config.toml
head_dim = 32
d_mlp = 1024
activation = "swiglu"
rope_fraction = 1.0
qk_norm = true
init_std_qkv = 0.0337
init_std_up = 0.0337
optimizer = "muon_variant"
lr_mult_o = 1.15
lr_mult_down = 0.7
grad_clip = 0.5
doc_mask = false
Each number is 128 + 24 x the weight over the matrix's rms, rounded and kept within 0 to 255. Layers, rows and columns count from 0. Numbers have three digits each.

# layer 8 attention value, 32x256, rms 0.185, rows 0-31, columns 64-127
133118153159115155112146129109159147126127110116091112152156121103111153142151193091129112152138124123147113115123111094130181105146135156160142137149122124109114114153145139165098133115114153
092150138111092151160078121134153105109120151128142093080099134147131121162122090154102133121102133142166154108110135114168133104135092120117129188132146132114137112105148118113125101120125133
161127108109122128116142172125113078126148084132113123109126138119155128152086121097097169118132109124144112102086140153153117120127101154106148145127132131135106141089143095111114143154132119
099152172123130113126114091131139093164132110151135126087121103129099100114113094145140119121089123097105136122114121153105134135097169113106123121142109093144123120128112112147137102106123160
135129117131128119135114144161107157103170087124115089066177098131146184116088121153106149146107154139123056146088136118133117134120103147127120154098134134122148141122136108100150141101204146
141151175137096123148098111110112092125073146093104137129148110117121143126113121124088125163170104155129106105160131116137141103122143071160086153141134139171083140099054110084102117123150127
129148146103112135113111117117094148110137140182141111108110161113166125148119103118091086109155121132055109121093110090134175142098131124131140146132105119170105130111180128164104108171210130
125120143133140115129147146167129170125136137117105106142125115177145124136119135101154119124085082119149152153140066099094103149140107136121137108121151127090083162101095120135117132130100090
147125127115128154127143099117136100158171112099087105153132115137093145150113112114090110109111112103127105174134170104115161101159145130110109102098152096134139092155103099131118148148160138
113091148075166127105118138142126137162166156178161152133129169110114161130119101130130141119155109102130108122147135150128102123112090135127093149120129112100123119149127145076110172138177076
128138162132139102115134156100114087134126125177119116099156109071109146108130146096135137159138123117190134153116157138117143136138133136155060111100158142094104145116116111111128119104137090
173146129123159104114088167104075130105148095159107113110162118155122116118107128146137148078133157127163130145139123107133179144134139154143081153147117125122099130147145170123115135116124133
087131103107132100090136145154094113131128153159137141098120116126110082109117141111083126119101128167140118137140119122113129132154148136164134145094116108118147085087134125122132092120138124
153164102129117099112174097113143157083183147144149118114131126134094144149149075153128115125123117104140136097116139123119181142102152177129117161123164111146093129144103139157112103100113093
133100153093119110093163130158123122140145120111150136152128110123175134102096151087149139095146104161159124120130098160153132119125151129079159152177182096131118109141111144126129123095143135
156110156135107139079096117151136111153116117116093164100121171137085138144101140127153142156118163177099151120103100154151095157137122150135159086115133110140157093132120117113135106148155104
085111107163136109104111155112130131145139167105133137142142145140141117134133111136125153151078180138090147080129156121141119146125156150140101106139126147127137146180136101116142128125120139
155150112142115181123148178125144123132143113151119126142174112151152116134091088137118118127102131122137131122157132100161140124162116112116140091099132143126099113128146137124092097144125098
154106107095145154139122105132122138135143146109133151132148125155151167100151133136087136115134089161091124081144140083149171147136075128156151110114117177157128124107128128152114128146090100
121114120201151136102143120077109151060119114125147135125127113119140084108136112134138123129078165137087128104116134134076106147098131145144112125180176137113138099113145112159113154082133127
143108135140140109103118125146166118146138182097098137140098121100162131138134066144118157139105145088158127132135117065096132154129132139124143145135146116121108083129155122082156122081110101
175131133129145102123116113127182159128124131112149096110114122105127131132124121121151088135112145208113113131124138128138166077056153157110120100140142146092106129146141132101136133162131113
147103138167084128158105130140149100152127122148082067110120062088128123109100154142117132081181100143153108114134143131139129085153088153111122136091139129159169115099140148090157145148112139
167133128110121127117130146133101114113133118168109153119122158121106123167103111105118140114111104093124110119135125159153104139131144150122124127110141107150118126109155153135080149132104108
150184084107070086123164143130142126144131172139111117125085165098129096091105164155139145128124123139132110138182153097120158110111112096115104127150117136109111097145093111129142093160145137
096102169128157105146141148165160150133154105170111138102134129114144106134121134107111097153130126157129134102135137122123135098119171138131130145187123156126107128134153078121113119094145188
118151144129147097102113077120083111095119126127116105165109138138125117097165060143136158098145162163127113102112123125112120110128140173157149119148130152111094137154147130141115119125149086
133157135101125129141125161090150146132135093129100152130133141128123135094125142095086129091122129120074132129155075131098152066093144108146150118089118171089148126113153139095152128172115128
150097134148116132131102128107142154130187130142163081132057155112116155159162124108098133142160117122145129121095111129150147154142062150131167122173102175128099130103105136126117131103134142
084130135131125134117157156092132123140141141125089110150142110172150104130111104140126131108148134109119169081127100153159115147141096125183090097132182144121113081112082122156126181127133118
107128142117143097113105121120131146079103133120136134137126163105136114151079140109177164123170140163141131100150120089152144102149112103147136108131157142089150070112140136112119128138106133
099122126091127163090127153145138108096155109085135104132141113135094138181144149116164135110101112164105152121154150136111132160116129079130130154144117184114119089152151118065149189104123114